Each number is 50 + 12 x the weight over its row's rms, rounded and kept within 0 to 99. Layers, rows and columns count from 0. The size before them is the row's rms in percent of the matrix's.

# layer 10 attention query, 96x96, rms 0.2, rows 0-31, columns 0-95
098:68 28 57 36 52 79 53 63 47 57 45 24 70 45 43 28 42 35 47 54 27 60 40 56 61 45 59 50 49 30 60 54 36 43 54 63 50 39 69 43 48 42 50 43 47 50 53 41 54 65 59 35 60 66 61 38 51 56 76 72 50 66 44 58 56 52 32 62 47 50 55 50 66 45 20 42 58 37 48 47 68 41 55 54 41 39 48 48 41 39 34 69 36 73 54 50
092:55 44 45 47 53 38 34 34 44 49 34 59 38 59 52 44 57 35 53 43 51 49 34 56 35 47 25 35 62 38 58 44 49 48 38 25 56 62 38 66 50 68 48 45 49 53 34 43 73 38 57 68 53 61 51 44 71 45 58 57 38 54 39 35 31 46 69 69 30 61 41 23 43 27 59 65 65 44 45 65 35 71 61 61 57 50 40 43 47 63 56 77 44 59 59 46
096:35 28 43 71 54 38 41 45 43 52 27 51 53 39 46 53 55 45 64 56 33 36 50 39 54 66 54 38 55 57 32 77 54 39 69 65 47 41 44 22 66 42 71 64 37 61 46 41 57 57 28 47 62 46 26 45 45 47 52 37 32 52 65 54 48 48 67 55 43 51 45 38 57 53 63 48 52 40 35 58 42 50 46 58 59 76 67 52 21 38 32 58 66 45 55 49
100:36 29 64 53 59 45 38 43 59 46 36 60 54 43 51 76 74 46 65 36 81 36 60 67 58 47 46 58 53 43 51 57 43 42 33 57 36 42 38 54 60 66 57 44 49 68 51 53 52 60 38 44 35 70 44 45 63 50 39 62 40 46 76 62 51 47 23 42 31 55 37 55 95 59 46 41 51 63 46 46 52 61 54 46 50 47 54 43 41 54 57 40 47 61 34 57
105:50 57 56 53 40 49 54 48 47 51 37 36 63 57 24 58 51 42 33 57 44 59 63 60 56 35 43 46 66 66 63 69 38 68 74 47 55 45 45 35 62 54 45 39 59 63 36 20 49 60 29 46 43 69 46 45 55 33 66 60 73 54 53 34 46 55 40 49 59 40 37 50 53 43 68 72 62 62 64 24 58 47 55 30 50 56 48 63 60 45 52 47 82 50 36 41
099:31 41 64 39 40 51 43 40 28 49 49 56 63 57 37 62 43 36 62 46 51 66 43 72 56 29 44 57 60 47 44 36 58 49 37 71 35 48 47 47 56 37 47 41 56 44 50 65 53 37 56 57 61 43 56 50 41 39 54 36 84 50 61 34 57 36 38 62 52 61 57 40 44 55 58 38 42 62 14 51 50 42 38 68 43 28 76 48 51 57 62 65 78 39 45 43
101:47 61 40 40 47 75 41 31 41 29 52 56 31 28 54 49 51 33 68 55 38 49 43 54 67 49 32 55 42 78 45 51 51 42 54 56 59 43 47 59 43 69 63 44 51 55 52 58 41 31 33 59 56 50 52 47 61 67 41 58 58 52 53 53 49 70 54 41 65 67 51 47 42 37 37 31 62 56 53 17 36 66 74 21 42 55 51 43 62 50 40 31 61 59 39 62
098:58 52 67 42 55 36 36 56 32 34 23 44 47 32 58 35 52 48 51 38 48 77 40 52 60 47 41 51 30 44 50 45 59 49 50 55 58 52 49 69 64 45 43 33 48 31 51 31 57 57 57 60 41 40 50 44 51 80 61 45 67 30 73 43 58 60 58 47 49 33 61 73 57 44 60 41 63 54 73 39 52 61 43 48 44 72 70 59 59 41 52 44 25 29 50 52
098:44 52 56 52 35 49 61 65 57 58 30 53 60 54 55 41 63 44 52 37 58 39 59 39 61 64 49 53 52 29 42 35 48 36 45 42 59 62 50 48 61 60 68 40 58 51 42 53 35 33 73 47 36 58 34 33 46 51 56 28 66 68 33 46 42 57 53 46 38 50 55 57 50 40 37 29 32 37 57 33 44 35 33 55 18 53 43 42 58 64 58 22 62 70 64 26
097:37 57 51 53 55 44 40 33 44 53 39 62 69 48 31 61 51 59 36 75 55 50 43 51 67 32 38 49 68 35 45 39 49 45 52 28 64 76 51 79 49 58 38 66 34 43 41 47 45 48 49 62 60 45 34 43 28 60 53 51 34 50 55 63 68 36 33 85 48 27 38 65 53 32 52 52 43 46 28 64 52 47 49 34 58 50 48 38 52 51 43 64 56 46 54 53
106:66 40 42 40 45 47 70 60 57 55 38 59 19 48 70 53 56 55 56 66 61 69 33 43 56 50 24 54 39 60 37 37 25 36 50 49 51 47 71 42 38 68 40 66 73 70 64 58 62 57 60 60 34 45 53 49 36 41 68 57 55 41 50 41 68 68 35 35 41 38 60 59 49 48 56 37 51 49 60 56 56 44 34 43 46 46 69 45 44 33 47 45 52 53 75 54
097:54 65 47 28 45 37 61 26 48 49 40 37 54 58 17 53 49 55 58 78 42 46 43 38 32 46 38 62 39 57 45 35 43 20 54 59 51 56 43 59 63 41 36 40 59 42 29 60 49 64 55 48 42 64 51 57 48 64 40 23 49 55 65 51 26 37 46 43 56 42 69 47 49 67 40 71 35 53 55 54 53 55 60 54 45 45 76 45 40 46 54 60 45 60 56 26
098:45 48 33 60 12 60 32 42 40 50 52 35 35 55 44 60 52 50 56 37 45 65 57 37 51 54 57 53 32 31 42 64 50 67 39 43 42 72 64 48 35 49 53 61 58 39 68 41 48 50 45 68 72 43 61 42 38 55 45 41 59 56 86 41 54 62 36 52 57 44 39 62 50 55 38 55 43 59 76 43 47 56 37 32 41 48 25 53 36 43 42 49 60 70 54 67
095:62 48 52 59 47 57 52 62 51 42 41 39 47 64 53 28 45 75 54 56 43 63 52 56 27 29 37 77 53 48 54 78 49 52 48 72 24 52 36 64 37 50 38 59 43 59 44 68 37 61 31 76 48 63 49 61 55 48 66 39 66 35 45 50 45 44 40 64 57 47 30 50 48 38 55 43 42 29 54 37 32 66 31 49 33 71 46 54 60 51 46 54 52 57 53 63
099:42 59 46 44 46 70 43 43 47 48 34 53 52 28 74 40 51 25 42 67 73 45 50 52 23 50 55 59 72 27 32 44 43 48 74 57 44 57 62 47 54 61 67 40 44 49 43 53 44 57 47 65 37 39 47 67 55 40 55 52 49 66 60 51 49 54 59 36 41 42 56 42 60 69 67 51 42 46 43 52 65 23 52 36 29 31 39 68 75 46 64 58 57 63 50 51
102:55 47 67 25 51 53 56 49 50 36 48 37 39 67 44 29 52 46 61 31 52 47 50 36 58 29 55 62 36 64 36 46 69 61 56 51 52 53 70 55 60 70 36 67 54 45 68 58 48 41 51 47 55 59 51 53 60 43 46 41 30 63 56 61 49 31 60 43 49 50 27 59 43 68 40 45 51 51 39 43 87 16 38 46 70 40 49 64 56 30 41 53 58 58 57 63
102:69 44 51 58 51 44 41 31 46 33 34 56 40 59 42 53 46 60 37 56 59 30 34 57 43 42 55 40 09 38 26 33 44 57 77 28 34 58 48 33 50 44 57 37 24 54 42 47 47 45 45 39 51 50 46 48 37 50 62 46 65 50 54 75 43 58 54 30 71 48 55 53 40 51 42 50 60 64 28 54 43 61 40 59 56 50 38 57 60 71 54 49 64 58 36 55
093:71 31 40 42 52 61 56 50 57 45 69 52 59 55 43 26 41 53 80 60 69 47 57 52 59 32 59 56 39 54 60 46 66 29 59 34 51 27 47 50 58 60 54 55 50 54 29 20 47 37 53 63 57 51 40 71 58 40 50 46 67 56 58 48 61 57 70 39 40 45 52 66 57 78 47 37 55 66 56 55 30 75 46 45 41 45 38 45 32 61 49 62 50 53 60 63
100:45 80 53 55 40 77 42 53 37 35 44 46 58 66 42 58 57 60 56 68 54 58 40 33 50 56 54 50 47 44 59 48 36 59 48 55 53 66 47 50 45 12 54 71 58 51 37 27 63 41 63 39 45 54 52 61 60 45 61 62 52 38 61 59 45 36 48 31 25 62 30 36 40 44 60 29 56 38 43 53 35 58 58 51 52 45 64 59 41 52 43 34 27 57 64 72
101:47 47 51 40 68 45 47 56 56 35 58 62 71 56 56 51 55 42 47 49 44 62 46 49 32 54 32 12 56 62 42 34 73 52 38 43 19 40 65 50 64 52 60 46 34 44 52 49 40 64 50 46 64 67 57 60 49 34 46 62 31 31 64 43 38 73 51 51 45 46 50 66 51 47 62 49 26 50 38 46 45 34 40 58 31 61 57 59 41 35 49 29 40 68 68 58
093:55 27 44 43 53 48 41 61 37 71 55 36 37 49 33 66 64 75 35 53 40 54 48 65 27 57 43 65 43 47 60 58 48 43 46 54 36 41 40 48 42 53 59 67 41 37 57 35 74 58 59 39 45 60 29 61 46 51 33 51 54 57 15 56 58 68 42 68 66 45 60 41 36 66 45 28 45 67 59 38 42 28 55 43 49 45 60 43 58 62 56 59 58 52 28 58
099:42 40 53 51 19 56 45 64 69 25 38 62 63 65 69 56 39 32 29 55 38 46 53 51 29 57 51 61 58 72 51 62 35 42 47 33 43 70 59 69 56 48 39 59 55 52 47 32 40 53 61 51 55 49 54 40 78 33 38 51 66 36 39 74 53 67 61 38 50 58 55 70 50 64 57 37 49 68 34 57 52 53 54 56 53 45 50 44 59 34 46 57 62 46 35 50
101:44 55 57 37 54 55 40 73 58 54 16 39 52 40 50 52 62 56 62 36 35 56 53 78 52 39 56 31 61 39 59 49 40 35 61 51 49 66 66 52 45 57 65 54 67 59 56 46 40 46 61 56 67 59 40 76 43 52 40 52 61 39 48 46 23 42 80 39 66 59 46 49 69 49 34 63 33 38 58 40 70 56 44 55 69 51 43 29 54 42 61 46 54 55 62 50
110:67 49 51 35 36 73 46 54 66 40 51 57 51 52 54 70 44 67 44 52 41 54 61 52 71 60 74 33 32 43 44 43 56 32 37 55 49 60 47 31 62 60 43 50 32 42 35 56 59 71 52 67 36 53 47 56 64 39 62 67 54 66 58 39 34 56 70 46 30 32 40 23 59 51 50 47 51 55 59 47 61 55 28 55 51 59 75 41 73 50 53 66 62 52 36 54
099:55 52 49 59 39 66 33 85 32 61 45 32 48 40 62 48 46 45 39 39 55 43 50 50 41 47 61 35 57 82 57 26 47 56 36 32 66 32 51 27 47 44 46 64 48 51 48 49 30 42 51 65 39 66 50 58 53 75 54 29 55 51 48 67 53 31 57 57 39 56 46 36 31 47 57 43 47 61 53 60 61 72 61 42 37 52 64 49 73 53 42 49 62 51 70 53
098:77 34 50 46 55 60 51 64 41 68 58 32 57 61 45 65 39 59 37 62 51 59 39 47 78 41 60 57 80 43 40 58 41 66 69 61 29 55 52 53 61 70 55 65 51 40 51 69 59 34 62 30 55 46 57 49 71 61 51 49 55 31 37 44 25 55 45 41 50 38 53 53 42 65 34 59 41 44 38 51 55 63 58 31 47 73 29 56 50 48 44 50 60 43 49 37
096:42 43 43 61 44 40 58 52 63 59 47 44 51 56 62 52 62 28 32 47 31 24 45 53 60 37 41 48 32 48 63 58 71 53 48 63 77 45 44 65 56 30 64 45 69 73 23 31 36 33 58 50 54 41 39 45 53 43 62 59 34 47 36 51 43 46 35 54 50 52 52 45 39 73 39 34 44 55 34 64 41 51 27 48 26 60 63 53 62 46 69 54 46 55 59 56
098:55 44 50 51 41 56 57 60 47 33 41 36 50 52 48 54 61 36 36 69 65 38 71 43 37 45 54 50 33 60 65 38 56 46 49 69 29 59 60 69 34 44 61 32 71 54 47 53 58 50 58 27 47 28 56 37 30 72 69 56 42 59 46 50 33 71 60 66 41 38 26 48 39 44 22 53 41 60 53 53 54 59 53 51 37 62 58 36 42 41 63 47 73 44 47 52
096:49 45 22 61 49 49 42 57 69 52 60 42 57 40 44 66 30 38 50 60 62 71 48 42 55 46 38 38 51 48 55 49 57 59 52 56 25 54 62 50 35 66 59 51 38 58 46 52 53 56 42 30 67 37 37 40 73 39 43 30 60 66 53 54 25 37 29 53 59 43 33 51 65 39 41 54 55 48 56 49 41 56 47 59 70 43 70 73 83 34 70 56 42 56 58 58
105:53 50 57 56 51 49 57 46 62 56 44 59 24 48 37 43 41 64 63 58 30 42 43 41 40 50 45 60 77 31 65 47 43 52 37 42 45 47 47 49 74 57 59 48 42 66 69 42 45 39 60 41 78 50 59 54 48 36 29 33 39 81 56 61 56 51 57 43 42 44 71 44 58 51 46 62 63 58 41 45 63 78 45 48 29 63 68 65 55 49 43 30 50 57 24 49
099:69 68 63 52 70 84 58 49 57 63 44 65 53 63 60 62 25 26 60 49 35 76 61 48 27 48 56 53 47 40 28 47 50 56 63 46 38 60 56 54 65 50 56 56 52 56 48 26 40 47 49 51 43 54 54 38 56 48 41 39 49 37 32 62 64 49 43 42 48 35 56 39 53 38 52 39 43 66 55 62 36 57 54 27 47 55 53 16 50 35 43 62 52 52 53 29
099:43 69 64 62 45 51 57 74 25 38 61 38 51 46 35 18 46 42 56 75 43 49 61 67 47 60 42 55 33 38 59 34 60 52 64 26 44 69 44 43 54 44 26 46 33 47 37 54 34 44 56 57 53 51 39 60 52 45 24 66 49 52 32 42 47 52 42 50 46 61 54 37 58 36 71 43 49 33 62 64 50 47 39 37 49 45 43 50 25 46 53 44 50 33 34 36
# layer 10 attention key, 96x96, rms 0.215, rows 0-31, columns 0-95
099:40 49 35 28 66 45 48 54 36 56 73 34 59 49 31 61 40 39 60 55 42 55 30 56 48 63 39 52 47 36 59 60 55 54 49 35 38 55 33 69 56 62 39 78 56 57 76 61 55 69 68 53 57 65 56 39 69 16 61 48 43 62 51 52 53 50 55 33 53 34 54 65 59 59 51 59 42 50 48 36 61 43 48 41 53 42 46 45 49 45 13 44 69 49 44 49
096:31 37 49 52 30 38 46 69 62 46 42 47 52 67 48 60 62 77 55 71 54 57 52 43 55 49 30 55 74 61 55 41 63 46 57 55 41 59 33 31 52 61 49 64 36 58 51 29 84 33 46 60 51 49 37 36 47 81 54 48 38 49 36 37 47 53 55 44 40 56 51 71 47 55 51 42 69 50 31 51 55 51 55 39 49 54 55 63 70 64 48 59 79 49 48 51
098:34 40 46 35 48 69 47 44 57 34 45 48 59 40 60 63 18 45 56 38 48 38 54 55 59 42 43 50 48 53 52 70 50 54 63 62 52 50 40 46 43 40 45 64 65 64 40 30 54 50 34 67 56 27 33 51 57 43 55 45 59 83 58 51 52 71 47 55 55 37 71 43 66 45 38 40 56 60 43 71 40 35 43 68 67 71 46 49 31 60 40 64 48 35 70 62
103:41 41 36 33 48 66 66 46 52 31 42 54 48 46 59 51 48 49 47 69 78 36 68 60 54 55 62 68 60 34 49 62 43 35 40 56 40 44 28 49 83 28 43 51 47 42 58 59 31 53 58 33 45 44 35 54 42 53 44 41 65 31 48 41 43 41 29 47 31 73 30 48 67 47 53 51 52 63 38 43 51 59 28 55 57 68 40 39 52 62 57 44 68 34 54 47
097:67 47 29 34 38 40 59 45 44 33 43 66 59 42 38 50 42 53 43 59 43 52 43 47 54 51 44 53 64 55 11 36 30 49 52 62 50 62 58 34 60 53 60 54 59 51 62 31 45 61 57 55 40 85 61 48 44 38 38 52 68 44 31 46 57 80 51 48 68 49 73 36 48 71 52 45 71 55 54 28 50 40 42 42 52 65 67 47 39 50 56 38 49 42 54 60
100:55 60 66 37 76 73 37 62 49 53 40 53 42 64 30 68 46 51 61 56 59 30 44 46 40 48 45 48 77 54 62 42 42 45 25 58 42 41 39 39 68 56 39 54 58 63 40 67 57 21 60 50 51 43 57 54 54 60 33 62 61 43 72 60 57 48 47 43 55 54 37 61 49 76 47 29 58 29 46 44 44 35 46 51 54 41 60 41 41 41 63 74 37 33 45 61
103:49 64 57 21 36 64 53 36 49 59 67 45 43 51 63 55 45 56 47 55 44 70 65 59 54 20 65 39 69 34 33 55 50 60 44 56 70 30 33 48 64 48 51 50 52 58 54 34 69 45 43 73 46 52 61 61 58 58 46 57 63 41 35 52 62 62 46 41 67 73 49 40 40 20 55 44 65 48 45 64 39 67 52 71 47 52 58 51 47 36 50 31 41 55 38 57
092:51 47 47 51 51 48 76 52 32 52 49 76 33 67 42 52 27 56 53 62 50 56 61 36 53 26 63 36 47 49 44 49 50 60 77 53 25 40 43 67 52 60 63 31 59 41 57 56 52 38 69 42 44 46 36 55 43 37 54 49 52 31 30 44 68 51 64 57 45 49 64 56 58 53 62 55 52 50 63 66 38 70 58 24 59 62 32 43 65 41 55 42 40 22 42 51
095:62 67 38 59 44 55 72 55 42 55 47 56 58 66 49 44 75 42 53 39 38 68 76 63 53 72 42 60 52 42 66 40 50 40 61 46 48 30 42 31 50 44 61 55 39 48 33 50 52 57 37 46 46 53 57 58 60 55 47 60 78 72 50 53 33 50 37 47 30 36 38 83 37 49 45 53 55 72 47 32 35 66 54 49 49 61 36 34 41 54 52 35 30 45 58 38
094:35 60 37 46 45 58 40 53 52 30 39 74 64 51 44 36 64 50 25 58 46 62 40 80 60 36 57 34 37 39 41 35 66 74 38 50 34 49 35 39 61 49 45 44 42 48 73 49 34 45 46 52 55 55 59 37 27 68 41 57 46 51 48 79 44 52 33 56 45 24 49 63 41 48 56 57 54 53 40 72 52 47 41 55 46 35 52 58 54 38 49 69 59 44 67 43
101:59 17 55 36 39 46 72 50 40 38 46 44 37 64 46 45 37 39 68 39 41 90 47 62 51 49 50 41 53 52 39 37 51 43 48 43 47 43 61 53 46 54 09 37 61 46 61 43 56 27 56 53 61 38 49 56 56 39 57 74 73 53 45 53 60 28 49 36 43 48 53 65 51 54 40 41 50 61 27 42 59 55 70 47 46 39 51 40 50 57 63 34 43 51 64 54
099:63 30 48 48 58 52 61 28 50 31 49 30 53 39 45 56 39 69 26 63 36 41 39 66 31 59 60 60 45 64 50 56 28 42 54 46 42 42 35 37 62 70 37 47 56 47 37 49 51 63 57 56 55 50 48 69 52 58 42 44 35 56 55 44 38 47 33 61 49 51 42 66 50 44 19 57 81 45 52 67 73 45 56 44 47 50 57 28 54 31 60 43 39 70 67 60
102:36 45 47 62 53 47 56 24 48 38 44 52 65 66 45 69 59 73 43 46 56 59 56 31 62 33 58 43 46 26 35 44 29 42 34 21 60 57 56 63 61 25 36 46 49 40 71 55 48 27 30 43 70 44 67 54 57 45 50 55 47 54 49 38 43 60 53 64 37 24 54 43 59 46 42 46 54 38 60 42 32 49 42 41 50 53 44 60 70 53 44 54 54 73 57 62
107:55 44 61 48 39 53 45 43 55 50 35 77 62 33 31 31 51 60 47 31 46 63 55 38 52 61 55 65 54 64 61 63 43 58 45 54 49 51 16 47 30 55 62 61 67 48 48 80 39 45 41 44 52 52 53 63 57 39 50 49 59 46 25 41 49 50 60 47 38 62 67 56 41 49 65 42 67 44 35 72 27 69 46 64 33 54 56 61 46 52 43 55 66 64 48 78
100:78 51 45 43 48 42 32 53 33 30 70 52 71 47 50 41 62 60 53 47 58 44 55 60 30 52 48 41 55 49 51 32 62 39 47 52 39 43 65 43 47 44 62 71 54 44 39 45 53 34 45 40 46 31 62 61 55 52 69 35 65 50 57 51 60 24 64 45 45 55 51 46 33 50 63 52 63 64 50 49 42 34 51 69 70 37 39 35 91 52 29 53 66 44 42 63
097:69 56 50 31 56 59 55 45 58 43 39 32 53 42 51 52 50 56 35 43 48 67 42 40 54 48 54 39 53 43 69 50 43 56 52 55 33 49 77 52 36 42 57 16 60 65 79 50 58 47 38 68 41 55 68 33 57 44 40 36 24 41 72 45 51 39 28 61 40 51 39 52 57 49 59 52 53 73 50 50 69 60 56 66 65 41 45 64 35 31 42 69 42 48 35 49
101:43 30 32 61 30 60 18 44 19 69 48 48 52 64 42 51 42 55 40 32 58 47 39 45 44 54 41 59 50 45 36 55 35 67 59 49 49 21 79 54 58 56 68 69 51 41 49 40 54 54 66 44 59 46 49 27 28 57 38 37 65 51 58 56 56 42 34 48 45 54 42 58 57 41 62 55 59 53 52 65 43 40 59 54 51 63 28 55 60 65 60 29 51 58 35 44
096:59 24 43 70 62 54 55 54 59 40 61 36 34 42 38 46 52 38 64 51 49 23 51 47 77 34 55 67 52 55 44 44 53 73 55 59 46 25 67 46 65 61 63 62 69 49 48 34 59 47 34 60 42 64 61 69 46 49 58 60 34 60 47 37 66 50 48 45 37 49 35 48 48 44 49 55 44 58 55 37 11 68 36 46 45 37 54 55 55 61 52 73 58 56 52 54
098:53 58 40 56 44 59 33 70 58 42 51 53 45 34 39 76 63 30 56 63 44 56 48 51 55 45 49 32 38 67 39 63 41 52 52 54 71 46 51 63 56 34 43 38 56 46 57 31 57 50 45 37 29 53 50 68 50 35 32 47 34 60 67 81 48 37 59 18 42 60 50 50 73 45 56 49 36 39 33 45 38 64 47 62 36 62 48 47 60 47 43 44 70 71 43 59
099:38 68 70 40 62 50 32 39 53 51 51 40 45 32 43 44 36 48 54 53 49 61 67 59 42 44 55 40 44 78 43 43 61 53 61 45 61 56 48 50 47 53 43 75 36 30 49 38 48 48 45 25 61 37 61 58 36 27 38 50 43 39 51 28 57 44 36 51 34 63 65 76 55 47 37 60 37 50 27 46 57 37 68 47 77 64 60 62 45 46 49 53 40 73 38 33
100:41 40 33 39 35 43 66 54 60 40 25 42 34 45 38 51 42 54 23 60 48 57 54 35 27 62 55 45 66 54 62 34 58 51 50 30 70 53 50 39 49 56 60 48 50 48 57 58 35 49 42 48 48 59 29 50 45 51 39 51 83 48 55 58 73 55 54 67 45 27 37 29 43 40 57 54 26 62 44 60 35 41 39 55 41 32 48 40 50 70 30 52 44 48 33 57
097:32 20 43 65 52 54 51 59 64 31 31 57 71 55 47 46 43 37 44 77 59 72 52 48 33 69 48 73 55 60 46 67 50 46 38 42 62 59 71 47 42 40 49 51 45 50 30 41 43 53 50 52 54 50 52 73 71 42 48 63 39 48 45 60 59 50 25 53 64 63 55 46 37 67 43 41 54 47 61 66 37 48 70 51 64 49 54 48 39 32 57 52 61 62 28 33
102:51 50 53 47 70 44 46 67 30 50 36 77 63 48 54 22 62 52 46 42 39 56 62 60 62 38 47 66 76 42 60 70 42 52 43 47 57 45 31 52 53 52 59 39 50 63 51 52 49 39 54 47 62 55 44 59 68 51 46 55 51 29 68 54 54 42 64 49 64 47 49 53 58 47 20 50 53 57 52 55 60 34 40 52 65 50 41 65 46 63 24 44 44 86 48 17
102:59 42 35 34 37 63 53 80 59 36 48 37 31 44 28 58 45 41 56 63 36 42 43 63 75 51 62 41 65 45 43 73 58 43 63 53 54 52 55 60 48 48 70 69 34 61 40 57 29 50 44 55 53 53 71 50 58 48 57 59 60 60 25 72 45 31 58 66 32 30 46 42 35 57 57 26 53 45 34 32 63 57 37 46 58 58 44 58 61 50 52 42 38 51 56 53
099:63 60 32 41 53 64 50 78 53 51 33 26 46 48 41 64 48 55 58 34 52 48 38 58 23 22 49 58 56 81 85 44 52 45 44 39 42 56 51 49 44 39 41 59 48 35 60 41 65 44 59 62 59 67 55 34 55 68 52 51 38 55 25 57 47 50 56 45 46 45 60 49 30 58 50 56 54 58 60 57 22 49 38 49 50 58 39 62 51 56 70 46 42 65 53 37
100:71 38 60 58 53 56 57 57 52 53 50 41 60 33 33 59 38 61 52 39 45 34 35 52 69 52 62 38 51 32 48 48 62 31 46 61 53 50 55 33 38 61 55 62 56 65 37 65 68 62 42 47 33 45 53 50 52 56 59 57 64 20 41 74 50 81 37 56 46 30 62 52 65 54 53 59 40 60 52 43 44 69 57 45 51 58 50 52 52 55 75 57 69 61 46 16
094:29 30 58 59 78 67 64 58 28 44 51 63 60 46 58 70 57 36 51 35 45 51 55 66 53 50 43 40 55 67 62 52 56 56 52 32 61 36 34 35 43 41 61 65 38 82 44 29 39 22 63 57 48 52 50 50 57 45 52 31 42 61 38 56 20 48 46 47 45 46 68 35 50 39 54 49 55 54 60 41 53 52 53 55 35 36 49 59 50 57 55 47 29 34 58 66
103:47 27 72 49 40 43 54 44 33 30 69 39 50 49 37 54 53 56 45 60 60 71 62 31 62 26 58 54 46 65 57 30 48 48 57 39 45 53 55 53 28 41 66 57 54 45 51 71 65 59 66 32 31 60 52 56 36 52 48 42 75 51 42 47 28 53 53 59 58 47 30 33 48 52 19 64 53 44 52 50 57 55 43 56 41 52 25 46 28 34 46 52 57 33 59 55
093:55 71 54 45 38 35 55 52 54 38 51 41 57 46 62 52 43 57 35 45 32 65 21 78 74 58 60 45 43 71 57 57 28 39 52 36 57 59 46 51 53 60 75 53 56 61 44 50 41 48 65 22 64 31 39 32 58 46 57 47 51 39 56 57 51 50 48 31 35 45 31 58 30 46 51 57 57 47 61 46 17 48 52 55 44 42 67 52 67 47 75 42 44 49 44 55
103:68 55 60 64 31 37 78 26 48 51 50 57 56 67 25 46 70 53 55 59 66 43 38 57 45 59 52 57 62 54 44 43 54 58 48 69 67 41 54 35 48 62 33 70 48 55 50 49 50 36 60 60 72 49 20 46 35 23 59 49 38 68 54 53 45 33 26 38 63 54 58 61 52 54 54 60 51 47 47 53 48 54 44 52 54 60 40 70 47 39 32 39 28 63 51 64
099:42 32 63 48 30 36 50 46 50 71 58 53 38 59 40 59 28 30 47 49 67 58 45 81 44 53 46 49 60 40 54 46 44 52 68 31 39 49 40 53 58 38 27 64 52 36 38 35 61 48 52 47 24 38 49 63 51 37 41 44 55 22 60 62 55 45 55 64 57 41 57 50 40 65 61 34 53 50 66 54 34 56 40 48 43 37 72 70 57 26 51 65 54 58 60 37
097:50 71 71 59 58 54 42 46 44 61 42 16 72 60 46 26 34 33 56 51 46 42 48 55 37 70 40 58 41 45 54 37 46 67 61 48 60 43 53 35 65 39 58 48 49 63 64 59 47 48 52 49 42 68 59 83 48 51 48 47 44 63 41 35 25 38 47 46 67 48 50 59 55 70 62 40 58 18 50 66 56 52 51 51 62 41 49 43 59 63 60 41 50 40 31 36
# layer 10 attention value, 96x96, rms 0.224, rows 0-4, columns 0-95
105:58 34 42 70 59 30 52 50 54 40 51 61 33 69 65 52 52 37 33 63 31 35 37 42 56 47 51 54 45 51 50 48 51 35 56 60 45 48 33 43 59 39 47 58 52 42 62 58 56 47 37 40 76 50 44 48 74 52 36 24 53 47 57 70 48 18 58 63 51 45 40 56 48 39 45 57 55 53 41 46 43 68 65 61 65 64 59 72 20 42 31 31 48 61 34 36
116:61 68 27 41 57 55 77 20 25 53 59 57 62 58 38 56 56 36 54 62 53 58 65 32 52 34 58 35 68 40 58 61 34 45 47 50 28 35 32 36 52 36 72 44 42 62 39 53 65 45 40 46 52 49 56 53 70 46 52 61 51 54 69 52 36 41 19 49 58 39 50 58 59 47 69 47 63 61 56 62 54 61 61 33 62 44 60 54 51 50 38 53 71 49 57 50
103:55 25 42 54 63 63 46 57 29 67 45 62 53 55 54 42 60 60 58 64 56 50 29 47 65 52 71 35 50 60 62 49 43 45 54 40 63 55 58 54 61 65 45 64 44 41 50 52 68 59 36 54 34 44 42 37 48 51 53 56 53 56 60 37 38 38 37 43 48 46 42 57 44 35 60 42 77 35 56 54 64 17 43 55 47 55 47 79 29 44 62 37 57 37 10 51
106:63 64 33 54 74 47 41 54 40 77 65 45 61 62 58 35 41 70 54 67 57 61 42 51 46 50 51 66 39 43 37 30 55 50 45 32 50 50 41 71 47 76 53 52 51 72 36 46 39 27 39 49 45 56 49 57 47 28 48 48 53 61 50 52 50 61 42 69 54 47 40 60 49 31 52 45 36 56 48 54 41 53 37 47 49 98 56 32 45 50 42 66 41 48 35 53
112:43 53 40 67 63 44 60 50 57 43 49 47 55 13 46 55 32 54 56 40 49 71 73 55 56 40 37 51 51 64 47 55 55 45 39 34 48 31 43 66 69 64 36 29 49 71 15 66 73 58 40 53 44 47 60 64 29 53 43 48 53 47 43 54 49 45 38 56 66 34 61 48 57 42 40 56 46 45 42 39 54 52 31 79 55 47 59 64 54 48 51 30 63 43 42 62
# layer 10 attention output (transposed), 96x96, rms 0.193, rows 0-3, columns 0-95
106:54 42 54 22 47 55 23 20 58 35 58 61 58 30 39 45 33 44 47 56 66 54 41 52 48 41 49 37 61 52 52 74 53 51 45 49 59 68 61 44 49 46 44 33 50 58 62 57 83 50 27 75 62 61 60 35 64 62 44 55 54 25 58 54 59 75 28 31 42 62 59 57 57 56 48 42 37 46 50 56 48 44 39 47 34 43 54 46 50 47 53 28 56 55 54 54
111:43 45 53 34 37 66 46 39 47 43 41 48 33 53 55 67 41 37 56 64 56 52 34 47 48 31 55 38 63 49 37 49 63 38 79 44 70 43 38 53 60 67 54 37 35 37 44 33 41 43 45 71 60 53 59 50 55 51 58 29 51 61 36 62 75 58 47 62 57 64 43 61 39 52 52 35 81 39 46 55 30 37 65 77 53 55 58 63 38 51 57 62 38 53 49 74
107:58 77 46 43 51 27 69 39 44 50 46 41 43 54 41 39 40 47 53 27 50 49 42 57 44 38 58 31 86 28 45 62 57 45 49 50 77 49 53 42 68 54 48 56 67 66 57 59 54 63 63 41 61 44 47 72 62 48 50 40 45 45 26 23 31 59 52 54 38 49 62 62 44 45 33 30 51 45 35 50 54 46 51 41 52 47 58 43 61 30 60 38 51 35 47 73
108:28 40 57 47 50 48 57 39 51 45 35 41 66 43 60 20 51 57 26 55 49 58 36 67 33 63 60 29 56 41 60 56 28 49 61 42 62 43 40 74 48 38 38 50 40 34 68 62 53 68 48 45 42 40 63 63 49 69 37 33 57 58 69 72 48 32 70 61 59 48 52 48 36 64 49 56 45 44 37 57 47 48 51 46 62 33 59 43 68 36 42 30 40 58 38 59